python train.py --d_model=512 --n_head=8 --head_dim=64 --vocab_size=8192 --activation="swiglu" --norm_eps=1e-05 --attn_scale=0.125 --init_std_down=0.00289 --lr=0.00401 --lr_mult_down=2.0 --lr_head=0.00517 --grad_clip=1.0 --decay_fraction=0.694 --decay_shape="linear" --steps=12440
Each number is 50 + 12 x the weight over the matrix's rms, rounded and kept within 0 to 99. Layers, rows and columns count from 0.

# q: layer 7 attention query, 512x512, rms 0.0466, rows 48-63,112-127,176-191,240-255,304-319,367-383,431-447,495-511, columns 288-319
# k: layer 7 attention key, 64x512, rms 0.0411, rows 47-63, columns 288-319
# v: layer 7 attention value, 64x512, rms 0.0563, rows 0-5, columns 288-319
# o: layer 7 attention output (transposed), 512x512, rms 0.089, rows 0-5,64-69,128-133,192-197,256-261,320-325,384-388,448-452, columns 288-319
q367:34 64 61 34 65 62 21 28 51 45 39 47 41 38 49 52 55 45 87 52 34 43 34 73 54 65 55 31 44 61 65 34
q431:48 75 49 63 47 54 57 59 44 50 52 69 67 42 47 53 57 43 55 45 44 58 56 68 55 61 72 53 65 34 45 34
q495:45 40 59 30 29 40 39 50 53 45 14 55 48 51 62 54 34 56 56 61 46 24 35 56 49 49 53 42 41 42 51 48
k47:50 28 56 32 50 48 56 47 60 53 34 54 43 70 39 49 59 56 46 56 23 44 48 66 54 70 35 26 54 65 59 42
q48:36 67 59 49 65 53 49 47 53 32 41 55 54 31 59 44 48 53 45 60 52 58 52 48 49 58 66 57 53 31 41 51
q112:59 64 62 34 60 32 30 59 32 41 55 40 58 43 28 52 43 49 49 66 40 56 43 53 61 65 64 65 59 34 59 35
q176:49 42 55 41 51 43 61 48 35 32 62 56 71 38 48 41 48 46 48 37 52 50 44 59 50 38 51 49 60 41 52 58
q240:51 53 18 19 69 52 47 53 38 35 63 64 50 62 55 65 46 55 63 73 52 41 38 47 43 52 39 62 61 22 59 55
q304:55 45 55 48 47 46 38 57 54 72 54 31 54 43 34 51 57 35 50 67 36 48 56 42 52 60 39 51 42 36 39 54
q368:49 40 33 41 58 34 25 37 26 15 44 71 54 40 64 74 50 47 81 88 60 52 62 65 65 52 67 43 46 51 63 22
q432:49 55 54 53 50 34 62 48 36 45 64 37 60 51 50 49 71 39 53 44 42 44 57 53 41 53 38 36 42 27 45 57
q496:59 53 41 46 43 36 49 61 60 49 71 50 43 57 54 61 76 55 45 56 35 45 33 47 56 54 37 14 43 45 48 61
k48:42 68 34 47 43 69 37 51 55 42 58 62 41 79 58 57 40 52 49 75 37 41 38 41 69 49 47 27 43 60 43 32
q49:28 66 42 40 32 42 40 32 39 56 40 53 39 45 42 49 72 47 60 67 51 63 40 35 45 62 42 41 49 36 54 70
q113:52 50 48 58 32 47 54 48 67 17 47 67 64 58 23 27 66 42 56 61 38 65 42 50 46 45 56 57 41 68 39 47
q177:53 70 57 35 24 71 72 60 53 68 43 69 61 38 32 17 49 49 44 58 49 64 47 72 46 48 57 54 61 74 54 50
q241:31 52 40 56 45 60 34 69 63 33 43 40 44 58 78 50 34 31 49 45 51 49 59 47 70 62 41 63 40 40 48 36
q305:36 70 75 59 69 53 58 60 41 52 48 57 54 67 44 53 52 57 43 51 58 77 54 40 49 64 49 42 63 35 49 51
q369:31 43 54 64 51 56 26 49 25 90 30 26 55 68 46 50 68 46 70 81 51 54 47 73 41 24 26 49 49 34 34 55
q433:59 45 62 44 57 55 68 44 44 33 42 58 54 41 34 58 54 59 47 41 45 38 36 60 35 49 60 45 39 47 58 52
q497:41 39 45 64 41 49 50 39 61 69 26 55 50 53 42 48 53 47 44 49 63 44 59 63 49 59 53 58 60 64 41 67
k49:40 42 37 56 56 37 27 48 37 48 58 55 50 54 70 46 51 44 51 56 48 42 29 36 54 39 37 41 64 34 46 23
q50:68 44 57 39 51 43 66 36 55 35 61 53 42 53 48 59 49 46 45 50 35 38 40 54 53 48 57 56 60 68 53 50
q114:56 59 31 71 47 52 49 52 36 48 39 34 30 53 45 47 63 67 63 29 37 49 41 62 61 41 64 55 59 61 63 42
q178:40 63 39 37 57 52 43 59 53 56 63 30 75 56 58 43 37 52 37 43 48 68 52 60 53 27 65 49 52 46 55 50
q242:45 51 60 65 27 38 57 37 51 61 45 57 27 69 50 56 70 27 67 62 45 63 64 45 61 52 60 48 50 59 75 35
q306:60 53 53 63 65 47 38 40 50 41 59 46 56 42 57 64 50 48 38 32 50 37 44 72 50 38 49 43 59 41 41 64
q370:57 44 42 30 29 63 39 32 40 38 36 60 28 77 41 60 17 69 44 45 69 31 37 46 55 47 86 63 41 54 61 11
q434:54 53 46 39 47 46 49 58 53 59 39 64 47 55 55 49 39 41 60 44 62 58 56 66 44 36 55 38 52 47 50 50
q498:57 62 45 64 36 72 59 52 58 52 57 53 44 40 17 57 33 81 39 51 50 50 42 74 32 56 39 42 53 39 53 34
k50:32 63 53 53 67 53 47 31 52 40 44 52 19 55 57 53 59 53 49 55 47 39 50 47 44 40 36 58 57 66 43 63
q51:51 47 44 52 42 42 42 71 52 59 30 36 45 51 61 61 61 40 50 29 49 49 46 42 56 48 39 60 55 54 49 33
q115:66 28 54 38 57 49 57 51 54 62 55 43 52 40 42 49 45 49 37 41 52 49 44 25 62 39 39 69 54 61 62 40
q179:62 65 56 50 64 32 55 57 37 54 37 47 52 46 42 48 35 51 51 56 50 45 48 49 75 46 34 44 57 59 58 46
q243:38 44 45 30 46 39 53 23 33 58 29 38 61 53 48 42 18 44 41 34 68 51 53 62 56 39 58 46 52 38 60 33
q307:53 53 63 45 43 57 36 18 52 66 44 51 33 42 48 67 51 26 32 45 43 56 36 58 20 44 42 53 50 64 40 58
q371:50 33 57 36 29 51 51 57 64 52 35 33 42 31 38 61 22 21 36 44 64 63 40 45 77 78 39 42 55 66 59 59
q435:36 29 59 30 31 38 52 29 39 35 46 62 59 37 53 61 48 51 41 56 55 56 43 53 38 45 35 48 37 39 39 48
q499:52 61 72 80 49 51 55 50 64 63 42 57 50 47 43 37 40 33 67 52 48 57 38 49 45 50 60 51 50 62 69 52
k51:55 39 54 59 59 66 48 55 76 37 44 35 61 31 62 46 52 46 58 25 47 35 57 39 66 33 40 60 25 52 44 47
q52:66 44 67 69 37 53 58 69 38 60 45 36 48 56 49 63 42 78 41 51 58 53 64 54 41 62 22 50 51 42 47 53
q116:46 42 46 60 46 28 43 67 62 42 57 51 26 53 73 45 52 34 62 31 59 49 48 70 39 57 49 67 56 29 51 49
q180:53 41 46 74 53 50 64 59 48 52 53 50 60 57 54 48 50 48 27 31 49 49 51 42 57 49 36 43 41 57 55 59
q244:51 42 77 54 41 43 30 44 45 59 53 44 26 28 61 40 58 40 38 48 33 36 55 54 43 60 55 53 64 57 40 76
q308:38 60 53 54 56 61 60 72 35 70 67 44 43 47 48 24 40 61 57 51 42 67 64 77 54 43 52 58 46 53 59 56
q372:24 34 93 36 45 47 49 47 35 29 78 33 43 14 38 65 53 35 60 49 45 57 46 71 40 77 61 44 50 64 46 30
q436:60 45 41 62 55 81 64 52 48 76 61 56 56 56 45 42 70 43 50 50 52 58 48 66 38 44 37 33 66 40 47 55
q500:62 54 46 50 78 51 42 63 43 54 39 62 25 46 52 43 34 57 49 35 33 67 44 44 25 60 37 52 59 49 51 31
k52:46 57 54 42 35 31 51 32 36 34 50 43 44 45 50 62 58 41 66 69 56 55 62 66 54 65 45 77 37 34 47 51
q53:46 48 66 45 58 63 61 48 60 42 43 47 67 57 37 42 56 50 41 56 55 66 46 56 54 46 50 43 22 46 40 76
q117:55 59 56 58 73 68 60 62 77 59 33 53 43 42 19 42 28 50 43 40 64 41 45 73 49 57 46 48 55 69 55 39
q181:44 51 46 46 49 59 32 49 58 47 60 66 41 31 55 45 54 62 47 42 55 49 52 40 22 45 35 60 49 42 24 44
q245:56 36 69 63 32 51 49 44 63 24 75 53 37 33 27 40 64 28 37 25 38 65 62 44 52 51 79 83 52 51 72 64
q309:46 61 51 61 44 58 41 68 40 45 55 43 42 67 63 59 56 44 32 41 42 28 35 43 36 53 61 57 55 61 44 73
q373:59 59 67 43 60 74 69 45 74 70 64 43 54 33 62 62 57 67 58 55 44 66 60 69 43 50 35 76 53 47 55 35
q437:63 56 69 45 58 48 57 62 59 52 47 37 60 56 39 55 46 51 39 55 62 47 70 50 45 42 43 57 46 59 48 69
q501:51 55 64 49 59 74 59 47 58 62 48 59 56 56 27 66 59 28 38 62 56 30 53 63 42 83 53 45 52 47 33 49
k53:46 48 62 59 56 56 65 30 43 54 62 26 54 23 60 39 62 49 46 52 48 52 56 52 45 23 46 66 39 33 67 82
q54:46 29 46 52 32 47 50 38 44 38 54 66 55 64 33 52 46 63 51 42 32 38 48 51 49 40 51 65 63 65 37 62
q118:46 54 44 61 48 44 57 73 70 72 49 38 43 56 58 57 42 73 75 45 46 53 48 55 34 57 46 52 62 46 58 58
q182:49 41 34 55 51 34 46 43 58 36 56 46 58 44 33 53 53 50 64 42 54 61 68 36 64 49 69 49 46 54 47 58
q246:54 39 31 37 38 60 45 41 35 43 61 52 49 52 74 53 65 59 46 47 51 30 48 54 63 55 67 46 70 53 48 48
q310:46 47 43 44 43 45 62 52 51 51 36 56 44 51 60 53 30 46 54 54 48 85 54 38 43 72 54 37 66 50 61 41
q374:35 44 22 52 59 47 52 37 61 52 22 69 68 63 58 58 67 59 37 82 35 54 52 44 31 74 67 55 50 49 27 31
q438:48 56 42 54 50 48 47 47 45 32 48 52 53 32 41 62 42 61 33 48 44 58 58 36 36 80 63 33 48 42 49 64
q502:32 64 77 58 56 44 46 45 40 66 47 71 57 54 41 30 30 59 51 42 40 59 41 59 46 70 61 69 64 46 57 60
k54:27 61 45 48 55 55 57 53 45 57 68 50 47 57 46 43 74 55 65 56 39 33 38 50 67 51 34 60 35 54 42 45
q55:47 51 51 65 57 44 53 49 32 55 54 55 73 48 51 42 60 50 61 44 57 61 45 69 34 68 39 41 50 42 40 50
q119:44 42 55 62 63 50 37 39 65 50 53 51 57 38 57 38 54 55 37 62 56 56 71 58 53 35 20 52 41 77 56 36
q183:53 70 61 54 49 47 47 54 78 29 41 58 54 46 42 64 50 52 46 44 31 46 57 53 32 47 30 64 56 62 52 69
q247:66 34 52 65 84 54 33 49 27 49 25 52 67 56 46 48 39 38 51 18 56 52 56 30 37 47 48 63 68 60 47 60
q311:42 74 47 45 44 43 37 57 51 41 40 63 49 54 46 45 61 60 46 39 57 36 35 41 33 33 58 39 54 27 54 62
q375:65 69 38 41 63 65 59 84 54 42 14 55 52 36 85 48 55 64 31 28 71 52 41 44 60 50 66 46 44 57 38 53
q439:44 53 31 51 44 65 32 37 50 39 49 55 63 61 42 52 58 68 45 63 33 48 47 54 49 44 54 60 46 44 35 52
q503:30 67 57 64 59 58 54 15 39 32 43 67 48 53 62 28 31 66 50 26 32 45 67 56 40 41 70 73 40 74 47 71
k55:52 46 75 46 45 43 41 33 29 42 52 40 41 34 55 32 57 53 54 55 63 37 53 50 62 50 80 40 52 61 60 47
q56:39 44 44 61 45 56 69 55 47 73 31 30 36 56 49 67 53 28 33 52 64 58 53 52 45 66 35 65 53 47 55 49
q120:51 49 60 31 64 46 61 50 74 46 36 72 42 48 71 45 35 51 52 57 34 56 43 55 54 49 53 52 53 18 50 58
q184:43 44 42 55 44 85 58 50 30 47 74 55 34 56 39 46 63 36 45 52 50 61 28 29 57 38 53 55 41 59 58 45
q248:53 34 45 43 46 57 58 49 67 32 52 54 31 58 33 57 39 58 52 76 68 56 44 37 67 74 55 61 56 36 50 58
q312:41 38 51 16 45 49 54 39 55 50 51 34 65 36 36 71 42 44 43 51 49 32 37 63 63 49 47 49 68 58 58 41
q376:48 37 38 62 52 56 36 75 47 38 26 59 30 74 59 34 37 29 52 70 83 80 48 25 38 59 42 56 90 37 37 46
q440:49 36 46 44 39 65 55 53 43 44 53 67 30 46 59 44 44 33 45 62 65 55 44 55 49 77 47 59 62 65 50 56
q504:49 29 25 39 47 59 52 22 43 54 44 64 56 65 62 64 64 43 27 53 40 37 36 42 55 38 43 72 63 39 45 65
k56:49 43 60 53 64 47 44 39 43 49 58 69 48 36 41 61 57 45 34 54 64 51 34 41 48 33 23 63 54 45 58 72
q57:37 37 64 26 67 67 47 24 47 58 46 51 54 58 69 75 19 50 32 52 51 42 43 66 43 45 51 71 49 45 60 44
q121:51 58 57 31 65 56 31 21 51 43 54 62 47 55 59 52 56 37 52 50 48 35 54 60 71 37 53 50 71 70 60 45
q185:58 45 51 43 70 76 84 51 41 46 57 48 68 40 46 32 52 79 53 65 36 34 45 41 69 55 54 29 22 51 26 34
q249:51 49 46 69 66 66 63 56 50 43 50 58 45 38 53 52 40 56 36 51 51 36 58 56 56 62 39 48 57 61 41 38
q313:32 48 58 57 43 51 71 54 54 55 22 56 44 36 37 45 59 46 52 54 29 71 49 22 50 53 46 44 46 44 50 59
q377:41 21 72 55 51 57 40 52 49 65 30 45 29 68 58 72 66 44 43 64 62 41 51 58 55 39 56 55 88 65 38 57
q441:33 45 53 34 78 56 52 72 47 52 43 45 48 47 45 44 56 59 62 55 42 69 59 40 49 63 27 31 59 47 43 48
q505:43 19 62 59 51 40 55 81 72 64 42 48 26 55 46 41 50 47 53 71 43 43 54 47 57 54 40 36 51 51 40 37
k57:66 27 51 58 73 49 45 59 48 58 42 44 47 43 59 59 35 52 53 50 41 58 47 60 47 50 50 51 50 60 44 47
q58:55 52 35 38 49 52 47 54 59 41 65 62 51 45 61 45 56 58 53 71 37 40 61 26 56 57 53 57 41 57 66 42
q122:53 34 35 40 50 43 60 36 54 51 77 42 45 31 60 41 61 40 33 60 33 46 55 42 48 44 62 57 61 60 46 33
q186:41 50 58 50 39 47 69 49 52 43 33 33 34 48 56 40 68 76 55 71 35 38 51 39 53 48 34 26 63 38 58 60
q250:35 60 40 39 41 58 53 63 70 62 66 57 68 27 28 53 45 40 54 79 37 35 52 58 39 25 61 43 36 25 65 36
q314:68 59 52 68 58 48 68 66 50 41 34 54 68 67 39 52 44 48 39 47 46 67 50 57 64 72 39 36 55 39 42 51
q378:40 53 47 49 33 56 58 54 56 52 60 59 36 13 47 65 66 62 46 54 54 47 42 41 36 53 52 44 26 53 55 55
q442:37 26 58 68 65 42 51 53 38 58 34 50 41 60 32 44 57 49 43 60 55 57 24 70 35 65 38 48 59 45 34 56
q506:57 44 10 43 41 47 54 53 38 46 64 49 32 45 52 56 57 46 60 48 66 72 59 33 63 55 58 40 51 45 71 49
k58:62 64 48 75 55 75 57 37 52 47 56 53 53 35 43 49 62 32 58 41 40 51 37 42 52 45 48 49 21 56 53 60
q59:38 46 26 42 44 40 35 36 53 62 47 57 62 51 40 43 64 35 36 57 58 52 66 36 64 47 41 48 56 45 66 64
q123:42 78 60 59 24 51 60 57 62 64 44 50 65 57 35 55 56 46 76 51 35 43 49 71 66 49 63 61 42 33 63 43
q187:70 33 51 22 44 46 33 34 76 68 56 51 76 65 33 28 61 50 56 62 58 74 56 86 60 48 43 64 46 39 47 38
q251:60 53 44 60 42 65 11 49 31 53 25 53 30 28 51 77 54 85 58 71 60 54 54 49 47 45 50 44 35 54 42 56
q315:36 29 39 39 47 46 61 56 61 48 71 53 60 50 36 38 44 52 60 39 42 56 42 50 45 50 66 45 43 62 48 66
q379:39 63 35 70 29 66 31 66 60 50 92 74 53 56 00 72 27 51 43 48 41 37 49 34 58 70 44 62 52 56 66 60
q443:59 41 42 53 59 47 60 53 55 49 58 36 60 44 75 51 47 50 44 47 42 57 47 44 60 58 39 39 53 48 60 63
q507:57 57 49 35 49 49 45 55 34 31 29 41 64 76 56 50 48 70 47 44 52 44 55 32 54 35 52 44 53 60 28 31
k59:47 55 54 25 42 60 35 42 35 56 60 60 36 43 50 54 54 41 43 45 50 54 48 34 49 41 40 61 54 57 48 53
q60:48 49 51 46 42 30 68 60 50 49 54 42 40 58 42 28 38 58 34 52 55 63 63 61 53 37 46 56 32 51 48 60
q124:75 65 32 57 49 29 73 53 42 58 56 42 69 59 43 51 29 28 49 58 38 67 63 61 67 59 35 59 44 48 70 46
q188:42 64 65 59 47 50 49 63 38 52 59 38 31 48 46 55 46 49 51 53 34 67 60 47 53 20 25 68 43 49 63 70
q252:38 57 34 53 53 52 63 44 50 33 53 79 46 59 45 53 28 53 65 49 42 42 43 64 38 67 68 61 42 42 44 53
q316:49 35 30 69 42 51 43 56 41 43 41 49 59 45 40 39 51 28 41 50 48 45 51 33 45 45 47 44 58 42 58 40
q380:46 40 56 35 53 51 49 37 60 33 32 67 54 44 47 41 38 48 39 54 42 59 49 52 86 69 33 46 54 38 58 29
q444:38 23 45 64 68 50 37 40 36 50 43 50 63 33 56 65 54 34 58 65 34 52 55 24 48 64 25 61 60 52 46 60
q508:31 27 65 62 50 53 48 53 34 50 36 37 44 41 38 44 49 69 52 70 27 55 63 36 38 39 28 42 44 44 54 57
k60:28 48 48 32 47 54 62 56 57 50 38 50 34 42 57 66 48 54 51 61 56 79 45 50 47 55 68 55 44 47 57 51
q61:51 44 69 62 54 42 48 52 40 42 51 45 57 31 61 62 52 40 55 45 37 46 43 35 73 59 32 26 46 41 36 56
q125:55 41 43 64 66 26 45 71 43 15 55 43 43 62 48 36 47 50 78 22 62 43 40 78 35 55 35 54 56 40 57 54
q189:64 60 56 63 57 40 48 53 64 66 44 32 54 50 66 45 54 62 37 49 40 64 63 69 25 52 42 48 60 59 57 41
q253:59 44 59 45 48 51 54 62 46 38 78 55 58 41 33 38 34 36 34 36 38 37 47 56 29 57 31 36 55 39 53 41
q317:64 54 57 58 48 41 70 31 75 42 45 72 40 69 81 40 42 46 50 61 49 40 69 55 56 50 55 33 60 39 56 46
q381:71 39 57 59 67 58 58 63 46 57 72 39 55 51 68 35 39 35 45 51 58 61 44 46 29 41 12 34 53 38 44 39
q445:52 45 62 50 56 41 59 58 47 27 46 51 47 53 62 57 26 51 63 50 52 40 52 67 47 58 48 32 55 39 58 38
q509:67 56 50 60 29 62 68 70 35 53 57 38 57 41 50 52 49 53 54 58 43 32 65 55 61 32 36 52 73 53 48 49
k61:20 53 53 53 59 52 34 62 51 48 57 63 65 49 34 50 50 33 29 56 47 67 66 62 32 65 46 63 47 68 61 52
q62:62 50 63 44 45 53 49 45 32 40 52 48 43 58 50 44 47 61 52 50 40 30 51 56 49 47 56 41 59 64 58 42
q126:61 34 61 46 68 55 31 59 60 26 76 74 27 65 46 60 73 73 55 58 46 36 61 58 81 74 49 38 39 25 51 53
q190:43 24 63 61 62 56 49 49 38 45 52 55 36 68 43 54 74 48 65 71 58 37 57 63 54 39 66 37 47 28 48 50
q254:52 51 68 54 62 57 40 38 44 33 53 53 58 73 49 57 48 59 44 32 42 30 58 52 64 25 39 43 43 52 71 65
q318:41 42 69 40 58 44 32 55 21 52 55 60 40 37 49 40 58 46 47 47 65 62 53 51 50 63 54 57 47 49 45 42
q382:45 42 76 42 58 66 46 33 82 46 37 19 63 55 40 45 70 50 48 55 53 06 75 47 46 37 34 55 46 68 51 44
q446:44 49 75 37 49 44 63 48 59 41 33 58 65 41 35 50 44 49 52 66 41 60 55 57 45 65 24 43 57 40 48 58
q510:42 47 66 39 56 72 41 61 23 48 43 66 48 39 46 55 41 46 63 57 58 58 52 51 55 47 48 28 63 53 53 70
k62:69 66 26 40 72 79 53 48 84 50 65 44 61 42 67 68 53 55 53 46 53 42 27 25 57 58 56 44 55 59 73 42
q63:45 64 29 19 46 48 64 34 39 39 58 60 32 55 42 58 68 86 50 49 38 33 69 48 70 35 66 49 20 51 39 44
q127:24 17 52 62 39 49 55 38 50 47 60 61 40 79 53 32 41 45 45 27 58 43 36 45 49 51 62 57 49 39 74 49
q191:60 60 55 55 43 45 56 38 43 57 46 50 52 45 36 45 52 53 47 51 49 33 48 53 54 56 40 57 48 58 44 50
q255:30 73 57 32 57 43 71 28 63 57 46 65 50 54 58 44 45 55 51 80 31 60 58 47 43 58 61 52 50 46 36 47
q319:48 46 35 75 45 49 48 47 60 56 59 31 40 54 52 41 49 53 48 43 39 31 38 56 43 50 57 59 65 43 51 38
q383:48 53 42 51 35 69 42 55 61 39 78 67 46 46 40 71 70 55 62 33 46 70 34 36 64 65 37 32 39 57 55 39
q447:53 43 58 50 36 54 43 38 58 53 49 52 50 37 62 41 52 56 41 48 26 55 58 52 54 48 49 60 49 55 68 48
q511:23 38 53 67 62 50 40 40 79 64 38 64 52 42 23 26 41 44 53 54 35 35 47 76 30 68 41 51 52 50 64 47
k63:46 44 25 47 53 53 53 65 57 49 39 51 50 49 50 29 51 15 65 59 58 50 55 31 56 62 58 62 40 61 53 58
v0:53 79 32 40 53 65 43 70 63 44 46 56 50 34 40 41 49 56 52 46 14 55 63 41 34 63 43 43 76 80 58 56
o0:31 43 41 49 54 56 38 45 55 66 47 69 44 30 48 39 35 34 58 38 51 47 44 41 39 49 58 43 56 38 49 56
o64:33 61 74 45 55 79 27 65 49 63 54 36 45 26 56 33 62 60 51 49 76 51 41 59 58 47 42 55 68 37 37 52
o128:60 68 49 51 60 54 56 69 43 59 12 78 42 47 50 53 47 74 61 58 29 49 60 49 53 45 36 58 48 78 43 69
o192:46 52 53 42 52 38 46 46 49 58 50 28 65 40 59 49 69 31 51 45 58 55 40 45 64 50 74 51 64 33 45 55
o256:45 46 49 60 54 67 80 50 57 76 69 58 49 75 34 38 56 65 48 76 49 47 59 56 53 46 25 35 43 41 59 64
o320:71 27 56 45 34 38 65 47 42 48 65 52 55 62 54 56 59 51 33 59 45 42 45 57 69 50 37 65 26 55 61 27
o384:57 62 39 51 46 46 42 47 70 47 60 45 50 48 45 55 54 59 48 62 43 46 53 56 27 37 37 56 58 44 52 79
o448:59 38 40 48 63 46 71 32 40 45 40 66 74 57 43 38 43 52 62 49 60 65 42 32 36 55 40 42 66 44 53 58
v1:56 55 45 33 48 52 57 50 53 62 48 56 53 44 74 50 57 40 57 45 46 54 61 48 47 52 65 62 58 62 66 85
o1:40 34 34 62 44 55 20 56 47 43 59 40 47 38 53 58 64 50 45 58 55 40 52 60 66 53 45 61 47 54 58 41
o65:49 55 52 43 55 56 42 49 41 53 44 53 47 47 56 57 33 43 53 44 44 49 55 82 42 46 28 52 56 55 59 25
o129:49 51 54 60 30 41 53 45 45 46 46 31 47 63 53 62 46 37 47 37 59 45 33 37 68 59 63 31 53 63 46 36
o193:58 45 36 54 67 51 40 38 57 63 52 46 57 59 30 68 46 64 39 32 62 44 56 63 41 55 70 70 55 46 49 42
o257:53 44 62 84 73 57 56 41 59 44 38 47 69 71 66 70 59 51 43 32 56 62 44 39 29 54 38 60 33 56 44 31
o321:53 41 44 41 61 49 58 55 54 43 55 66 65 25 42 46 55 47 29 64 37 46 48 54 51 35 70 27 68 41 44 38
o385:63 57 56 43 65 42 34 45 53 34 60 49 59 36 61 38 71 41 59 12 57 40 54 47 50 34 65 39 61 53 42 58
o449:51 55 46 42 56 72 44 50 61 46 74 68 49 67 59 70 52 44 52 57 50 46 47 69 76 50 71 46 39 50 33 79
v2:55 14 53 46 61 43 45 36 62 49 42 59 52 41 58 59 46 40 39 53 52 45 38 40 48 28 56 67 71 52 54 42
o2:52 34 40 29 46 38 35 44 41 42 62 42 40 65 53 63 37 31 53 58 56 38 39 73 55 40 65 57 47 55 54 31
o66:22 40 48 53 39 55 33 41 47 56 33 38 54 63 56 46 53 49 42 55 39 39 69 36 63 23 67 50 44 62 52 38
o130:66 37 46 73 47 34 56 51 43 49 45 48 61 29 59 66 60 42 40 53 58 34 45 59 61 42 52 64 33 41 71 45
o194:54 49 44 53 31 60 46 52 49 57 35 26 54 59 68 41 36 51 67 66 75 65 48 34 51 49 54 44 53 63 33 40
o258:36 60 47 48 38 57 48 65 55 51 57 49 37 38 47 74 61 28 55 47 71 44 67 62 58 39 62 49 31 38 52 41
o322:33 63 51 50 42 80 62 24 49 62 53 56 53 62 32 43 49 61 48 53 12 49 67 35 35 60 41 35 60 60 54 76
o386:50 59 63 53 56 32 39 70 24 54 47 55 48 46 45 60 52 53 68 54 55 53 42 52 52 67 60 48 64 55 60 27
o450:51 39 56 49 60 51 50 69 54 35 57 56 54 43 35 64 34 55 59 49 44 48 51 34 70 55 57 52 60 40 43 51
v3:48 43 57 29 48 40 37 38 51 46 46 46 36 47 36 27 51 68 70 50 42 49 27 47 71 79 53 53 43 48 17 52
o3:42 62 41 46 48 46 55 58 64 25 47 66 50 25 58 54 53 56 32 37 46 45 53 42 48 66 59 55 59 43 56 58
o67:54 50 44 53 44 39 54 35 63 54 74 56 31 39 59 64 40 58 62 53 27 50 30 40 46 67 56 41 44 54 36 33
o131:31 37 52 42 31 39 43 41 41 61 80 46 49 26 34 47 30 43 43 56 70 42 46 64 57 64 47 29 35 56 58 49
o195:32 65 28 63 59 42 35 40 56 55 54 56 38 48 51 47 40 52 27 36 66 56 62 87 39 42 57 55 57 54 59 95
o259:38 58 46 26 36 63 55 55 60 58 46 58 66 36 44 51 57 55 26 92 51 26 38 37 53 48 61 64 39 64 43 66
o323:50 49 71 79 48 55 49 73 70 33 46 44 53 54 45 67 58 41 62 41 46 53 59 58 56 31 35 40 48 33 67 57
o387:61 31 56 43 57 40 44 57 55 35 55 62 50 45 63 60 50 49 59 42 52 79 49 18 51 40 55 40 49 55 68 39
o451:37 65 53 49 45 61 46 43 56 61 53 35 52 76 66 49 59 58 60 56 46 54 48 23 63 48 64 55 54 38 41 42
v4:54 74 55 27 53 48 45 44 22 59 38 61 37 48 48 60 83 72 44 68 57 68 44 68 40 45 36 45 56 34 43 50
o4:60 55 62 65 51 45 40 47 63 49 46 49 67 59 51 47 51 43 58 38 33 36 46 56 58 66 54 57 32 43 36 46
o68:64 60 37 41 39 76 60 43 57 55 75 50 62 59 38 48 50 57 62 71 50 49 59 76 55 41 56 40 59 70 48 44
o132:28 48 71 32 59 60 53 44 46 34 67 45 54 37 46 62 56 42 39 55 69 39 44 68 28 41 36 62 30 70 66 53
o196:63 47 25 70 46 38 45 51 48 56 47 47 26 75 69 54 51 40 20 33 47 32 62 62 77 46 42 69 50 83 60 41
o260:30 34 53 59 71 65 52 45 55 31 34 49 37 28 17 39 22 58 38 66 56 78 49 39 49 50 50 50 83 38 61 53
o324:38 46 45 40 62 57 33 46 54 53 49 43 48 65 48 54 38 40 52 36 54 35 64 46 65 50 30 32 67 60 61 40
o388:41 51 68 45 68 58 60 58 52 47 40 54 55 19 45 40 31 36 50 76 41 52 55 41 55 43 44 45 49 33 51 56
o452:47 49 60 56 55 42 65 58 51 49 41 64 44 49 30 40 34 57 60 61 33 82 31 52 33 50 56 54 53 41 38 62
v5:59 40 53 63 54 47 38 41 46 53 45 47 53 51 54 71 67 57 39 59 59 45 68 48 86 45 47 49 50 34 44 54
o5:44 49 58 31 71 74 36 57 73 68 57 38 67 42 49 48 65 52 55 33 75 46 49 72 66 44 66 45 40 56 42 42
o69:52 44 60 47 35 32 32 32 26 33 36 46 53 62 62 57 57 48 37 33 51 38 52 60 54 56 56 49 53 49 52 32
o133:56 29 44 52 63 52 40 41 50 36 41 41 73 21 47 59 44 24 37 52 64 50 38 36 44 63 55 72 28 30 54 18
o197:31 40 40 64 50 50 47 49 41 84 36 31 61 54 43 51 50 67 55 57 57 44 43 39 30 54 37 50 40 59 51 40
o261:40 55 47 40 26 46 59 45 36 43 64 48 42 69 63 67 62 55 43 66 44 58 47 25 46 38 35 56 29 53 62 53
o325:63 52 50 66 53 52 61 59 57 37 81 59 32 51 57 29 28 64 56 57 35 53 47 76 54 37 39 66 54 59 41 57